Part of a small language model's weights.
Size: 10 layers, 3 heads of 32, vocabulary 32000.
Each number is 128 + 24 x the weight over its row's rms, rounded and kept within 0 to 255. Layers, rows and columns count from 0. Numbers have three digits each. The size before them is the row's rms in percent of the matrix's.

# v: layer 6 attention value, 96x96, rms 0.0827, rows 37-73, columns 0-95
# o: layer 6 attention output (transposed), 96x96, rms 0.0587, rows 37-73, columns 0-95
# q: layer 6 attention query, 96x96, rms 0.128, rows 64-95, columns 0-95
# k: layer 6 attention key, 96x96, rms 0.129, rows 64-95, columns 0-95
v37 094:118096078142110116170159104069195134111119137140113172133123116124131142176153111083137123145128154118133102097119177080121118123116113120134134154152144153143112134136107117157096128147134121140116066133117177127120114149101118145113138141120171149158097109119158108123126127161163122141
o37 092:104144156134140119114101132173080113109114138126135114152109144149125103085121147182091110107128093158141125166152095137126097094117105161119145088122138110140159150120152131122155119139129117135144179117152105130115171124138170157120113097145067106090141117127120192097143135117147121129
v38 101:101169101101088147110109127131104115105153090169156137104135145170135167100125102159135137124091143180122130160088148115107088157134142159110134113076156130148113135129111137145131119140141098137119143102126174095136132118112096117163132134113141173140114149099113156121115071135154135164
o38 102:134123150117128104162125128106154124130106181140130130186094111125108090147129156167114095124184086114130137102134102129169132109111106102133164122170107157114117132145135123112145087137100176115123094142117141135094132103128168117086134119150115117136138065165122103139143144165102141140
v39 098:132141111083120161099149106149122197113150116123086124138098162092152105104119095128150117136131131132109120098145150155127143056145145117162103124130141096110126164155138142117135074111117088137152126104140119137127163124149138168125130144093100122110130103118099152145156128175155093142
o39 096:120094163122123109112113153111150074132136175116123163146144057147132126130126117137085130152102106153169126155125076090110101179113105146093166135156132119143167111128105119145134142142161151130163112150104080124155111123112124136133138164116130144139125126142133163113125104105080128146
v40 103:154102094106121163127100129138119139135132162176135114115129172107077169131168158123118119139075152118186163108115157116111142157096099116125141114107115118119139157147131124132175089117088139140182124116133137122093119134160146120142103133133165099126117139085146157121103108096109108120
o40 102:124162133134100150121139146144139153137085124065099112152123128139135109092110114107126151059132099126134097137160108133134101071167146148128116134105152106158107109089123136115128135175173161125102109160122121131157110108069136171139147123137145127146168107136130134125160168137147127137
v41 096:114102124127143145123104124126099099121149091130142107158127150081110144082138145133140179087156128154134168160145130137093122100126111152111132066184159132136130156116134126149136122139100143147133101162114136177119134181110124137102092121076124141148146123140116120078113112146103125164
o41 097:167172120128136124147175145109162123125134150109109105134161138133129129128083120156117088130072145145093091118148145142163126138154161091113116137110113120141110120154114077118137139120156099150145178141165158085083122096143131114133131088168140125114152102110110121133137167087120151110
v42 100:127117165114143144100118127124117102092116158116173149096157147066142118098131157119127078141151109140123104085086117110122126126143157171120151167124130122122097148117148137130079114157134105111103173129161144133153150152082150177124112132142105097132138104133134151106090155139146156155
o42 099:119130123146134097135145124126149142149138084169096134113132091157094131161134118187109142116104125119121122163145098143102134139160106121138115103160137118157145085151105133112173101097125110125173133099105094148088124121134122099148159171089169127078116098123158144098165128120155110137
v43 102:146167104137113143085169093164123127137114143130082169103105116131142102170091116140123149112118129101149115140078101150135119133094132150134135092154131103100138172109136100118141150128118111122106161129167102148137149151099159133151102111120131183133108142086155096127113165105086119162
o43 100:105104155169115137170114169104112101146121102107120058133177137145128134112171143116117119137142152157100084090154160130125126158127107148119116178123101126150157097129110118145137117087116127127121118105151157123119127131179086139097128155126107122110139150119096175149119112119151161097
v44 095:118145111135141150130149130135128150073116109136145127161125152116156164137086109126178092149151174109122129133135138115060115120154144143162102145138100117162147097145108123120141170145115149124163074125100148124102134097114122135134126099138122138119058116118109132125110112101191127153
o44 098:136126109075118116152119125156118122149147134151125137132119138148106095101110134127092118134088080148150127079139123149138116148105110084131128135152147149116134134123121110126115100129131137164079175131132110158148123143114134170115127137049094143144155115118137128157179129206099108135
v45 102:143152146178131168143104157104146169141103118099127146138119167099141170103105164170110098152128164100118162091136127128133156103139093117145106100117107135132119105120128086108126127129109131122178125105118115091141104136091074121116138158148129136128129138082143142104162178115163106128
o45 097:129094107089136093109174084131097129149139142160146098085131134132095135149157093077167114088127104166100106148150113150122105136127129129107120172136143141118130143092134178129129108178152138154108151147144124163102107118164149119148102104153116115146091114143171119144139125111115154136
v46 096:177116108107138129136096157109130130160091119079133102095138153179090141170109123133163143125124123123115154091136125144145121107149088157094155126129147128133120132142147075089137109137131130131125087176172149138124145162149127181098152165120129106096100143111148133141137127123120083147
o46 091:081135133131125111102148112129132129104132115140141146116143140113141133096142145138120082112159146108148110151128137109103147164123118110137112110155095142088138126123120199147112134146149113134149172054062148153121116100116100126188122123113135104178131124170132172103121160135133123119
v47 100:118152124141117087138095116156124127129096096121136121110157150135113168111153139101195143131088113096127105132117104212129128145105152135111089122133142136128171103092138132096111093119145105139162111103123141104167119140164160146128099128155114176135143105137099099107140115137134165117
o47 096:096099168118120135116138123094135144152134138134113134080117131124146079147085125135103141090159162108118124127138180126114174122115127129121167160125138092147119140158121165167149171119125153115105121156126113120084111125121133084093191120112148121147133154111150116134109102128094074149
v48 093:145086076101160099079130154112156162102082132115158119123130146136073105104112145136124140113147143105091124150138155094118110128104103166161082126148098150138134110129094136125128116128150094163122126133129140118184095136114125088146148122126117098144180154098124138144154126138143135162
o48 091:126158145145119153150149109105105091130135101148098132138108131117176119128148162126158147125103124155149132120129066142120157100115107104133145139074172126128095135098132140094134151149147151088148138144097081149112134156158123145115108162123128125120096101170179077128148163111105104113
v49 108:101105129133111118127141135112166114148157139113155155109129129174121105149140149097159109120109147155132083145139121170099149149110103116205114102100102140144113154117123116142144084113172135153106074159089109094112112159132134110160152112147104113133166124112146159102109158129122102153
o49 108:148147133165135128143107147071133106089089143131102117152127113132104109093118106161135137159162120092096175131103142124148167105155169162060126135151146129126112098132128165099115151107125142129117162091144156101120175114143144108125112100097160135133121122142131085142111111125161150107
v50 100:112115132145134121151186138132099136140170111119145145088103082116156144132151147115120120179115138147146118108133113099099142140090126149158145114157115142127113109181179155172103152143071125110141112091126138111158092124149099154105153061124103124124147136118121100127148129095130117128
o50 100:109154108134070105101054108181132123115110158156132112179136141136106122145146108144137120107122125108103147122142129133134115135145120143105123170089149115184151137111108136111141119091175129131153152148106127135136132131078156115149092162119152120109087142126136140108086150178123112130
v51 097:118161115130140156106127186145081135056112134166120157125161108121146090143143131101154142180159121125122107134122137152127085107088126154135132167140111102117138115145130149110102102097126086140153079161158099145153106088111114141108118103139147162141099124149130114123158141136123113136
o51 103:136110177121128134120143118137167153172129124135104112121084113117115182121145101129125117143106117102134161075137136113134135141068121099135124112122132153117135157132135150120105135124126160105084126089080126144098178188109120112148166119142112124105133116110122136175089092150167136154
v52 098:121156125135100109121112119152158094098119104138135140146178156095128127099176130089135171113157112125125171127119082122129136143096138156148123134146151152106101166130130095168168157133148150151097134136180079085144130130094129106128140087141154114100113152120101117142147135135080132145
o52 098:110132121104160102111134114128137144159135144132149128104094138156116096167085104155122137114158120147158106147146176144135146106137101115152129132052113100169139112129144147125080137103105152136172115152104169098142104131157133185101103131134120141161138140115112096110088123118169112107
v53 101:096167107090143148145131166167115121110129086124116133073122176115124127128144097123115120101112160092147097131104112135115148105121120147138101115123145096145099093164168132121150148146154184104139086094146186118125116129136140122146142103109096161142163126127123127116173154160110130098
o53 092:139095145143128107154110063147123119142093106127140152167113119131099126105076126107171141133177124173120139094151143128122131109153126088092158131165123141118136163112141132146087132144115095162123114150126095099139118090140095163108093136103144102155112148125121129191134120122145154153
v54 091:127135089115136133120125154108160155205133095147148126202087119109091117116153143129133126077099124169129157141096120148110135120161125109139121113138110116110126116140096125139144157118110128144130121122157129117119189182110123139147122104148119092161135127090104109133113158126110143081
o54 094:116123121163109135148125155090131101114107139118103156105093095123182157133105137108122120142132149120113099166143134118141087157125137115110152138144153156156095144109155133124133058131150124153136164138137149111109068122189117099091152176130170132104135096149109122118126120098111129156
v55 105:110144086139125087134108167126105115121139078104103113127117156124142115147125151143149061093124140152165094155128087129157145135133146139115145160126146123155165162153092131140079089115097142165114141127095118122146141142151124148108123099112156117170088148098169143121096142094134140131
o55 103:120128139134153163160132127119121126135093149166155125097138098129151161129131129123106142128107111152097122117110167130085117110139129133102098112146128114127125107098154102112152135125163127094131151130228153129102088119122131104160104139152163147077152107140075109148156141112141088148
v56 103:145159162167146119151138110160132151151161119129149128146121148131139140123070078096128102164145087149163153121137134115148158076108151115124111143165102123168129117102112114119133090140142084105124147089121141134135160101159095140114089113157110135154079079113145139138117125159121121143
o56 089:128103109077098112127095158158125128112116169151104131112109099108117166157147185157155129114083114079151114137110126108124113167101102135152121110127140178108132117140118154120140168095098146136150122161136129113101132128072130139151171135087127148091135142158128145160123120147143158107
v57 108:092124096070153114105130105104154117104103112108136097115157079166102176122107128130093140135139118130122100192110159121125130142145153129115137156093168142180160139165155078142159148169133110117123155117133137116099121125155134116124129144165100147105133118120113114140103125128157094109
o57 110:157107125163065115186110166147095096126156153163120152120101164083135123155120153157146119079141142123113142090107142149151115126110114116149156116192121117091136092119093144122117134115136127076130116121139109117114146119089121170114139129151155127149149097128146145113123107111125138157
v58 108:164120120057135120120158152119160111145163122089172147133123118131119162102112113134108128166136116170112119101149167158156150137124087124130115107152134151120110150124132144119184138128146117149134136117139160149116110122113063115079088118151136099122127122133154113132107098187130092145
o58 102:133135121160108141136117141112103149109147150157109125158133121144126057139134134132145121111147124091139158144110079131144088127112111124119153151108143118102147167113134107162090148145145117128147092092121142075132161105090197135137125123092074150158135130123109132146127139109141193118
v59 102:128096140146117148164113123198172088121128151136127133147097123103155114104081143099103141120123134103135086178134131132101103074131139145139117116102134112145145183161180139082115123136123117151113122097138141126154113099105103127122131154110150125106135136115153126093158125136084164104
o59 094:128140127103135159127135114104104140117157139109123154099130121123087107162142120135146113111119126167119181127147104140161145122130132098103118107125102092158134069116108091141128124121089149161138109145152135104108125152134145132089085067131100140178152143156118177126098163096165129168
v60 103:174131158121088130172156144159144137120098114145112121105149139132138115144104130122110124108167092158111103139095120103154159076135114117158146121119123099117120127115140106076117149167172169131133134119120148156050129119105148139143118156123109104132087145110102134138162141131122113185
o60 097:079123119144182085124067119102085097122141100119138139133081137123115143137141150117121148161123095112119120124170108150103122152105137145119115128154147132163107126155118126145167149130127076122154128122159115106170105129145129151154123122138140146110145078117174139151105169102167150094
v61 095:138102136146122145150125147140155133102145136090150118148097145086116115131159107091100105121125135125122123127138072097120112130147100066170106126154139107091149157141115109116166175162118128173097159122136158104166130112132173121114163164149144161107121149150133093113127091146134111102
o61 086:092151116136132100124089112142131128174107109127141145113165106156131095157118107150104146124132140131126125123130162151155139143126130203121131112097132141138116096131135143163093100148078114092194136111111103133091114175144117145148089070122122120157134142110131160135102136091119144154
v62 104:158096149121143119134143147145115151100099154135084083154158147131144162165134158096153156104148127124128124150165121162096156075104103131127145092095141143126126141155103138159162136091168110118132117139108129115119081171113102134085125124118099115163104095121126079162126149130129153121
o62 102:118129095137102162100065127122133100127149115147150171112090131115114125091114079097135120109120126134084120133123156125159135155134150119138128174122106125138162105113143116139077166163102154117110127138174147123108153099122105116142146133130123175114146214139146157111132115135117118107
v63 101:128130119111163135128156118140155093121146168122171121092139133131169132172111091126122113151116112162107181115158135128108115121104161124152106109108169108124132111090085167158117133103133109140139102072093130128097121140131137128138138160104143114111188099134110158154114170144092157124
o63 098:140105176109108121106122137130111162154138099160117147186159101132101121100128144112136152123110148095099097130131088163175110128113125130102144147121131150127118113146158062112152123147130142116141124182151130142136136133130147132098127134166104109131087105138162066113153068142142146128
q64 123:111164150176112118103133122123138104085110111145132099107104163131120159117105161122139129175084143170129141093138140136083117075092153141107097137141157142165102150120133158118121132123159162100087185118110140131171114135157133116117162137120109115116151125129118159129162113106108107092
k64 121:151124148135149140099162125126147119125115074137125146110111137138112118148139155122136103166150161114155152106137130161110105080140120100139115135140147071142078123123108116092125139101154145086083175167155146168115117166164094101145147091111114132127180140143130120118112134108138089097
q65 124:152168113142134123110139128121132162135144134136149120140102126163117154154161160110116117114143147128149144102101130097181147116128096142099153145091159099136100166139144187092133111130063104096144146138140120103111106109101105094134117165117072109131133061149149130114126100144126146128
k65 127:117158146158143109100145117139164157114112134161146108117122141114117172143158125138142139135137104107106142163101094121115125116112096132164132096086160065150137163121145147130119124147103137125119073144105068145103118112141155155134169090107152111095134082145146098091153130134147126160
q66 112:142110083171147145133104111151131132153121096156109174087097132105129117137101153159140115085109098110112115135134141123133191158134097075128132085177123105107141155136123152128109151140159164128142171101133101151129112117090120136096173093144142119137138096117144134123103144116139162130
k66 116:124104108130124082164094099125102109130118135154124164120106142132141101144105102115139136112117148141111193110153145144098126115154112119101145109124116118064137137180099142098115114164160124136165163128128100093129140171098136117131171089143132156122101087138151158148122100136160156154
q67 121:145117160151138149117111156165142133136166112094152112119133122124131132113130122099135157157104108140130100133148158145124166100113137095135185110075150124082079149094133120135149104129087110114135090155184135134108106123122158130105151078111130119112090167107095146148141150144164116102
k67 119:119114106157169177098076098151161131145118158122132105124125156147106155115124096138146129137144087155140122150115160126185121136112158121150118128103110152094129101139153139128117128158146098140138141147140134147115092110117102128108154084111128145097141134086085160097126103137182098078
q68 121:081191091088106148136171153127116074145132169111127105132148108119150115117101138088123095114141115136125125141166146147128159109104131124128131127126104135110122155150138125121185107133117161102138121075113097133173127162166125105100182145160147122127151116122086098118148122131142129134
k68 120:126136131104127150110144146118125115160082146137127109124203094124164117122124136111121121123119127144148146131128132099144125091081091081131107158126076160121129138158112105139124094131113136088125166111161164162142105135179124136114178149134167128109083120150134083117139141142110099154
q69 124:143155123163166163105096117137159139118125096119134115059121118149157118116122107141101162121113128122155086125151054117130125161163095123162143156114116140165142167128084156123146092127139145136152110116105170130126102169153096096116123115144114118139112120122138151128164127081116145134
k69 126:114129104122138159111113076098134147151118106122076123154102123100107134110140064132105160184162130164125126148164087119122111159126108144133185126152125112142116137114130143126128111097138133084139133122130173162120078150127160100111153134171139101120116126168140151124134115090146154134
q70 123:140120098161155094076111123137135095111154162115110118150167112131097093148154086152085138143110165113111136094176105129116162116111070154136137131166130131124076122138143148102118108118120149152116137133137103143151161117124125139138103145122130153128156138113106142124083189134106170142
k70 119:148175108143151074155125115194132096152104130117105092147147133153133144132187119143112136161142107121105123121164099132128095115103073134126140138137122126131122132161116142080146132144118159133146151109135131105090122126127154137116088126077093144158118140105105106129097163103158173135
q71 130:122084183097118132109080125136159112109136159144102201157099130151142102101099136155142161112088144123153118146142133142123167113092133096097126157118143126119177119156133147125140108145141153107098126141072100120115179111156115128124144144078154118122135136128128108142123131135100151112
k71 125:139096133135106161127128110095168103083101153159112190118148139120124099101108125124146128123128091136144134101142134123135141103104077111107163128117145139123179100116115173124175163111118134096133142152073125125141177128127133159117133143069092143126113178155113113125135125132159135132
q72 118:116136133139138125149161100144133125159114136135135106109153160099087135112128117161135106114164142098142139089125161121103106152120080112120120130112152118153092169135136100139107101142158145119171139174092164086116148072132108118147154127143128095133104197156103107110097124169125145131
k72 118:143122117165128124104163093133117081145135093127119078114126124077147130165105120135157113101142148156124114107110145135144134137124118118105159152106156097156138117153157111119114104097169082174146140133096188099104130103106114130127131108113145116131143170121113079149151129159123149183
q73 110:167150129124121099094129096103145145125113133127123110115167137089147123135149165113099152121063110109097134142112168152144129144157141102128190152142107130127103099137129096134164168126106165117138111169073149131175119136129152082141093112119141118119115100120177120108119142119124158140
k73 120:140140178115110145117153089124103148115091101118113115111110132134145150127137113139106129125087101085095143129145162166169137135151173156164102135090095102091114128148105120147190139120125153156119137173116172125160105095113146131098127144125137130116108096151096117127114141107124182122
q74 123:135113116130121129166112091105141093161122163113137132155152194133183144095125114166135133121130133138124128108167155085112165094166135150156100139124172116106095121139123136117129125111105103119068101139140132114104093123135128151134119114137205122150126121115132114124138077135097148123
k74 121:121142122144124118151143119100116126132107181132148095107136141148183116078097114159113153142130146139097088155092173146130145134130112165130087152119184095121129113152148132119113130116129118076136105117135119146128127160157139157129086065121125156140110182128137106146111096112096144115
q75 117:118082123153157092085131153131171131136110080135150136112135086117165111146155119155160095115124180124122166106119153109150125147101153141114127146139119102155119139147162162111151149137117128112139114122127120109170166125114135157101123109165150110148128130070089146117124110074099090122
k75 115:112087196127146100123116096135162133114145134124147146091147077178151140138142125157139153099170136163135164105146174158088112147143145117115136091162141080156124109132133137126153147126114134094140130105104109106146082130102145111132108136114160123135109131109083145105102127107120100149
q76 118:120162114102171132150093121149123165121128133099119108133163133124107119153143111112079169148141139144117137077126114123128145157108126093121138097072173134142180116133136133147112157082143114159115104141158130142158140136133088143137142160139131107141152093079116071122168133114098147114
k76 120:120167111135137145157115112146099156128136123124117127129093127119120132121093118127126136168142099101106096072140135104104109139077152103139154104099134127160177142147149153129124120129117122085111134188165130126165106155111128162171115168163129123160127117072123086156114142112146109164
q77 112:090097134125129139143145162130127132128116065176115118127100154180145155095139128097123133146147114115123117105115124118127164169151093107136172162151128131108110129136139089099080148080151123129152130142096121138149131169153108158146114143111159141105132100112090109083091119139151134087
k77 116:096100142115125106165133111152165094106122086181137103122099140158153118115089136121099110165126125138118122163129114090118148159141099164139140126120098139116122191145106142153115150098165097140140117119159138129169140110125109146166127144101130124064111122130100129148082135155144088127
q78 122:143136144162146125136129131085105160148073102103112121119116065124120145107171123114153150126086147140137113148133121117119114138154157155119130084155157143097144140110173170086089120163119125103171134110123121144157160135141080102104118128113168129114131138149101080168132112143145127132
k78 118:162104138134126163185100130105157131102118132120101095127163097117110167149142116072092145151124093114124130144137150099127119104165144141121085130164177126130089155132145143110138128105162115104124128131073098085110130175135112091148124146136169117115133128116115124147174153144152116126
q79 120:146130125116129118147122094129135119118138113149137086118120154140071099189141131134109134116144112175099160153091108159103128129155105114139135164113084163107140119163171119117104107144107137078119115116144150089156131099112131155094107134177156132093162150115142106166143102120152143105
k79 118:096134131096128121137128130152110158123134114163123131091133126169056102161127114169131123125155121169154133093126122118132139086134104124146091142131096147099093156127174102163102144116101141108144055136132153121130130137135129131097086129133152123140154142100112120149151106127163180156
q80 121:135125128111176064169153140116117151148090119136151131137097153098104101075120127128090112116128144140175145138140116141146169121138139121084122146120131108169107106116152116140142130120147122131129121140139104162063093145113122124094147173117118146075130163095166153170138127123136117136
k80 120:092138125110171108114134107100127131129147146120157145086079150094131090108172135101140126147094122122148093155131189111105132106141108130143146124141100152184117113089121141100125128121131137142139136140145102134076109127118082159119139150148163182104121100118115151149162118138116176119
q81 118:150126141153120171157170115120131121145138113140149130142124131116131127133111159101134144106121119169128113128132127141106077135114107144107121110153108086089141117108107138159140120127156103139119103167157100111120087109188141189091112126135120069151126105126097149153069133116169168149
k81 121:150164105159118145166141133107129091102127114123155133087162149133116180102125135075126133098151166158126121135114107121110093133174127091091122138125102104097156108111126111138119127113129116138160102133190123133140115086159104144122126135143142092115152118133122194123133122085153171138
q82 116:155127137114156150148162116128133123112081129166138109123154106175096151138130144143172121124135095147114100102155157114096145115089100143086111173096160152106150134112150110151112137094148131162134143094168101161125113134120161074122102093165108119112088103128137124165139117114130140147
k82 118:115093131136161173168188121135122128132164157136112106101092112143113133167168136125161123134109141124098126139169107099104127088122110165097108132112102134129172097124159102144108086127128157120109144126157137170131151136104135082175110069120125116111111111109155140132164116115134122119
q83 121:081143127122158097144094139146101122097185141128140159160135101152120105161119175144121163104143109092111154147134091169135111125145136163128143117146179114140125138146122085117151140106148069099161129106098192142118121111111114121140131097140141108100136117128088151108131106112140148120
k83 125:140116110158166123131083089094091143096135130121140123170153142143124073178111166137152095115118098106122139132138070123113118153108127158118146136153182125110134140104122077179169131127135110084189139112164167111136128110132127156111115122119131141117142109113117134112146139132129128124
q84 116:110136146106102091135142106141140123106128115107098136143145159176097126148132133097112122113124124163089132131122117113148131115140145119131100098100112151155128135172086193110128115087126138142194154147125119171120112104130131119114091105150174099136119188121158147092126166146090143137
k84 116:108141136127090132124149102127123103128110084109151162141157142146090118139105126155090096120131140099122086147169109119116095094143148134106163141110126138151131095177163182118154106168133116140170131167103108162137104108147160125117087099179145123113114121114124141143123150177115129105
q85 121:122092112127148105146176130093146126155123110076123183141157173101095156160139153168116168142155123142107076119091110127091140139113163134121118175134088116121126150123123150088109147107078122146102128127101172125111169155137121104141157142114116130144104121147112120148137136109137119120
k85 126:140077130128163141176163136096085137110107111096132130102114177090108158147132146153143158135163120135123144126106122113136164150049130120154123130116126126130077132115135171100156138100113132124128143075129128126133163094152146110121130117148095130152108134105099160174125140122115134156
q86 122:151087126104128134092140112140098096145108150118109162089136134120137167147147149121109118180113092170142119111117127140145109144157136148101111099142163143112105153143102093089164127144135140115184096145153092132151146119057147156123146158138129111123147103148151110115150132081103126104
k86 123:149120136150139105084153148169093171173127143126113116092155132157121165104059157120144129147140098149156154109118094124075102136166155112117115107149148190128090103143129132127169106105136107137114096118118117122136141116098158139146154119138127153128116096149129110107132092120113145105
q87 124:180102121111079134095136117144122101130140134090130127094136139154126108117120129118129164125110136106113197125125120116139153152150118154080087145129124158204117150151147117136096163140105126121121148140111139161102110150120133142100134117115122088153140135086081093155132126174144098144
k87 124:131119149140153156163116103135105134155154114147135116132152159176138074118118103048119147128081135125125121146126135099098127154137130127139094155114130095177094084153155114117121150132081160140149127143108139119111144114123128128093161128117091127189133119146119138117103135166138091151
q88 119:097133115083083105137154115147174148146116103146157110119146095114115119116105115116159142124125123176138133080118124150150085153121113131178125153142126151118115177073101118101138153143122100099129145146121104166111129125108077117129167119116104186172135107131139147145116149148111119106
k88 120:147104134106070116130130145180111146094125122138130084117108132113131167139108120137146121094131123154117116113120106145116098177118068125169146155158129130129143152135158113120108116140109139114114164131109098161117108140120119135095163144142141115156124125142142180130149152168101121041
q89 121:107134098127144144094121142140072156105111122081190126102095182152141125149117105100087122101102178135122134114144113153144138074128143112157119155155110126091126153095117139136077140136161141122179153141094113103109173149111159135106131129148146120134145116141141101136128114135126114134
k89 121:138148099088119127121076119166111136130080142158154146132117136111153154127123148106106112128095173149166126090126151109156107115159118168129160111123104135121076136062122161140129147107112152125117143115110131140114159115147178109129118089172152110138136123130112090128115123126161074143
q90 122:106155097156113165100111158099146118142127144127095133128110124130093116091148162125155124168130115165118147146160111110125137123133123137136143114092120093158145126144130092143170145110167092122114114122146116091085161131118147104088095140107186148151113084135160121142077174120158109121
k90 121:134161117141133155143107172144134099107110138089062133123093123137153100105127127116151153109149104158163113133112099145135165088120117168132133137107108105175134093145109116140122154150145112099154093110153099129151147104120113106124131112117170165131155066162134129161086158130119123103
q91 117:127118106079161144091151122127144153158069163127134175146096125109142117133103129085156147155119089147139129118108150105142116128141143152119141119172124124162145172134137100099096093124096138118145127125159117090132154138184126104134095103127096133098153139092147161109133135123143161085
k91 119:104136130080162132117136143098137123099089057096151142111148056135152170141096105106117137141135102158133176125136126097118172119128140152138128122163140148143149126144123126152099103143091135150116154150139156094094168125152160154134122100123097154118132120120139147104134152136131153093
q92 122:122155192110152172098116133110123095162112133143139129138125147151159139129132137096120083075152134146083139121143128115099087161101082092136148122157124079149133145110141136131155137152118116131103125108135159185130145131091131108141099136127129103114141146135143130192138114148151102095
k92 121:063112167146140134108107164132134086156110104133066123104133156147105134145129142061117109079122137127076123112122137132131129131062108153104103149185133145136121145114129132127147152156116120144126119137130132149112100107106133144177119114167131131119131149145167121132145139103167144125
q93 123:141128122127140109106109137092108165159180097158108155111150140104151145125108158079118106126109128157135156111129124132110077110152129165143134176123126121132176146109126147126092108157140180153128097091149131147115115134114165085133172141121139128118083154101076118114100137142109130100
k93 122:116086136097152118116092134133106170152156111151131133096169112091144150115108124126099152134133147106084137127117101139142139106149109111095145184103150145157145128097129159108157128159173163143099123150186130105116108089156102076117133108094166137129099159103116135111111127138135141127
q94 118:151121150135090096133187138124085096126154137148121096151162138122143097101096102138097162120135135104128095148093143108138171098128126109158118066165169146132135126133119145139120112135142096121114129152130161133132181115107132094152143161133140128132128097087134141136125123078183134107
k94 120:135175165130110116118110122099084090171135104158147089130144140127104103140152151173123183123136106090121114076118155100122111108116138149158128121152139149102173112134094151135108131084138122136125106131117120098109164139148165136120180132116136142126146119125106169165139098113139085108
q95 126:128183127136114103140111164088150123095109162129130125096093142121144116160128107168116105150120175140147154113095108131131118145129130103140095119167139148112135113114130102087180110094105158140158146143159131142102124146112136118122129073133123133090131079143085127154138158171132178118
k95 121:130134126104138103140129197114154119134130158155092127113105130115154162111122147177116076109076093144149106163147096145132113151130154118141106138159124139130137114126108145085122114083109164092160150179152125102090114106118158095107143144137111095122146105130133126132126100159169128144
v64 088:112140116084111156130140134134130101187134114120137109114127140122146162180156140095084146171111162104105106101109102124131179138099156133091090123092155107132133140119100106172122125132137117106159138107126135117105117120127153140093136113089138169135106124125155157161150063154124150136
o64 104:158102096107134091126095136157127122117127098100087136110129072134147133191136149134112148160100172118107161114166101168140125121096165110107139114129141085116139123141138118146151124139144116124151120160086099103180109112153123115093100152135121160167160139133144122140125137140084110156
v65 090:111126095098141128090193143109132133134184123092130098064107105150139131115111107145114122117108106100105116078117153143138147114097186124126172147153144120140141123124155148090154151144144117115132096142118083131117106112133102093104145100133132130138154144124174138105142136123163094157
o65 096:153153106134107147161104157137141108101164102120128119142100090161140123128128130134152123140105137085134082151143083093126136124091096135091161110124119152111141115153132089135110182148163117109145139130122152110143175131112099133162150127140155128111190129111121124112075132088119172157
v66 092:076153138109132169130097142121134151146158141113111120114108157117118133109089124154098128146082108124159114108095128156103083115089109143122102147139130117121071117147129144153146124125159138119138172108139111135115134148151161129137133117108104131178119127096093135134180206101148099132
o66 096:178153132138120097148091142118144146106155122170144147150082157104131118151103123157151094098154113139103152074115140145148146131133120143108145133140100083149110122119129140166134120166125108116146112110165133055111112102150160130110086112148105107102107113147152161104105127148124174136
v67 093:139080133117100148062119151135143110104143135122149123123135155085131133099159120136119133162104146132128122072149127135151134184148085137125115101151138161088130150140191141169143138115152155111137184130145128122160136070119140114108127123111144122131104086140149137137097094131102122122
o67 106:152153107135123118108093139116114085122124141120135107151101108145078115158120156081186148148192101086146145169150105093092161137139141162111109102141160128131135120145123129154100140120133135103109124128133104122157115097174128155141101160111123143138127141130172079135127109138080130130
v68 097:126122134143110117143118151143146150165113155113148132084121081112117121139163173136116139144099153117128149104122100111147144138107086098118150161097161125131112115115102108104130099109135120177150120159139168075122135192135149171099106112141150073150118118114132168131099141106145092115
o68 100:152093112112101149149131112107134128137105102148142161156168166149125131132146133113116115150124121156099087139078134151109168096164102110115129119126154122135095131158103106111145125131109148110092146152098144117090109132149135116114125127119151127080139134168162138178159054174133148106
v69 093:106089114097128092168128127106119090102093183107122165152198135136100116127119133110116124140170095123117126118125148145114090125140100139134157120118138099111111155076130131134063131159130139126153120149142156162157145133132110157099124119168141129099134104173113126163120109149145133100
o69 105:133121121164153107121126122149107114141112136158122098075141109111153107127152116137151153172153080134122136096124118103140081118149098161157144116102181127191131130148135100113130081101138143112132109163180146113159110154127116135141123154157124115075147128160084141121099119125104109117
v70 090:098145119130125139102124117101143144152141110155102108160126133092114196057111096150148150140102132104117114115128097128127140091142169089161126148117111105131107125138104124101114133128161137099121140144147146110145182135108142171082104092158155138096159131128112159132168162147141140144
o70 114:146131140142129156132147143100148119148166120165109143101113124120136109117141100129136138107145116100061106132115115114125089146136105082129123152134115119169112122155110136102159153167090077130142124104179127132152121120103112084113143137140125159122182179154162124128160116121065129159
v71 088:139159132127124151084129112156129102110136141153110158091145110135150146098156165169128162136147128131099167125134135142072095156106140161117129116086154177147169153127082121140100112127142139126135114087091091161134108079153114170117116137141125157112133121101114128133124104165168115127
o71 105:101162123130165134184123124100132134114066143120127157096103144081144152138106163156136132114096122107098159115130126131092105107100160186149120131140144150146116144110134105117085114157158139125132133057114150144110127135116153147082074100119152131138115131148140127130124153157151120118
v72 086:129109113176112129144136124094123133089113127110123112110117111133138103120139147134084097059129156087126129134178111153110151089146137152121126125143116164120143162136159105108119135133147106123105101160156166141136111125113148104085136176167072152188137138122128148107134098127133092104
o72 111:139093128123151130111136138144151123164098122131145119137106117148095167131144089111099087114119156137125093107136095125151162141134114152108171128093144156116130131126126106092087106108125105123187085155169128096147142145134050159101137152130152155155132127144114128143096136111155171114
v73 088:151133132117168096125134133152142173170124123101106146146111154133139113161101125155087121133094122110109133150104130106080170138094109144135111133132105143102138153113069136145137127141149097113095154117131086118115104154181121154097074093121158120152152151157072124129153131148142144122
o73 114:101141134163109133134125096184118153118109131121147152099176132126128117112101115157142119135153115139095123107085172105101126125143124140082126138103110117129156168148121154177156130135174081117127129111130176136140141124139126122096134148153162103166105159106093135120094143135100084080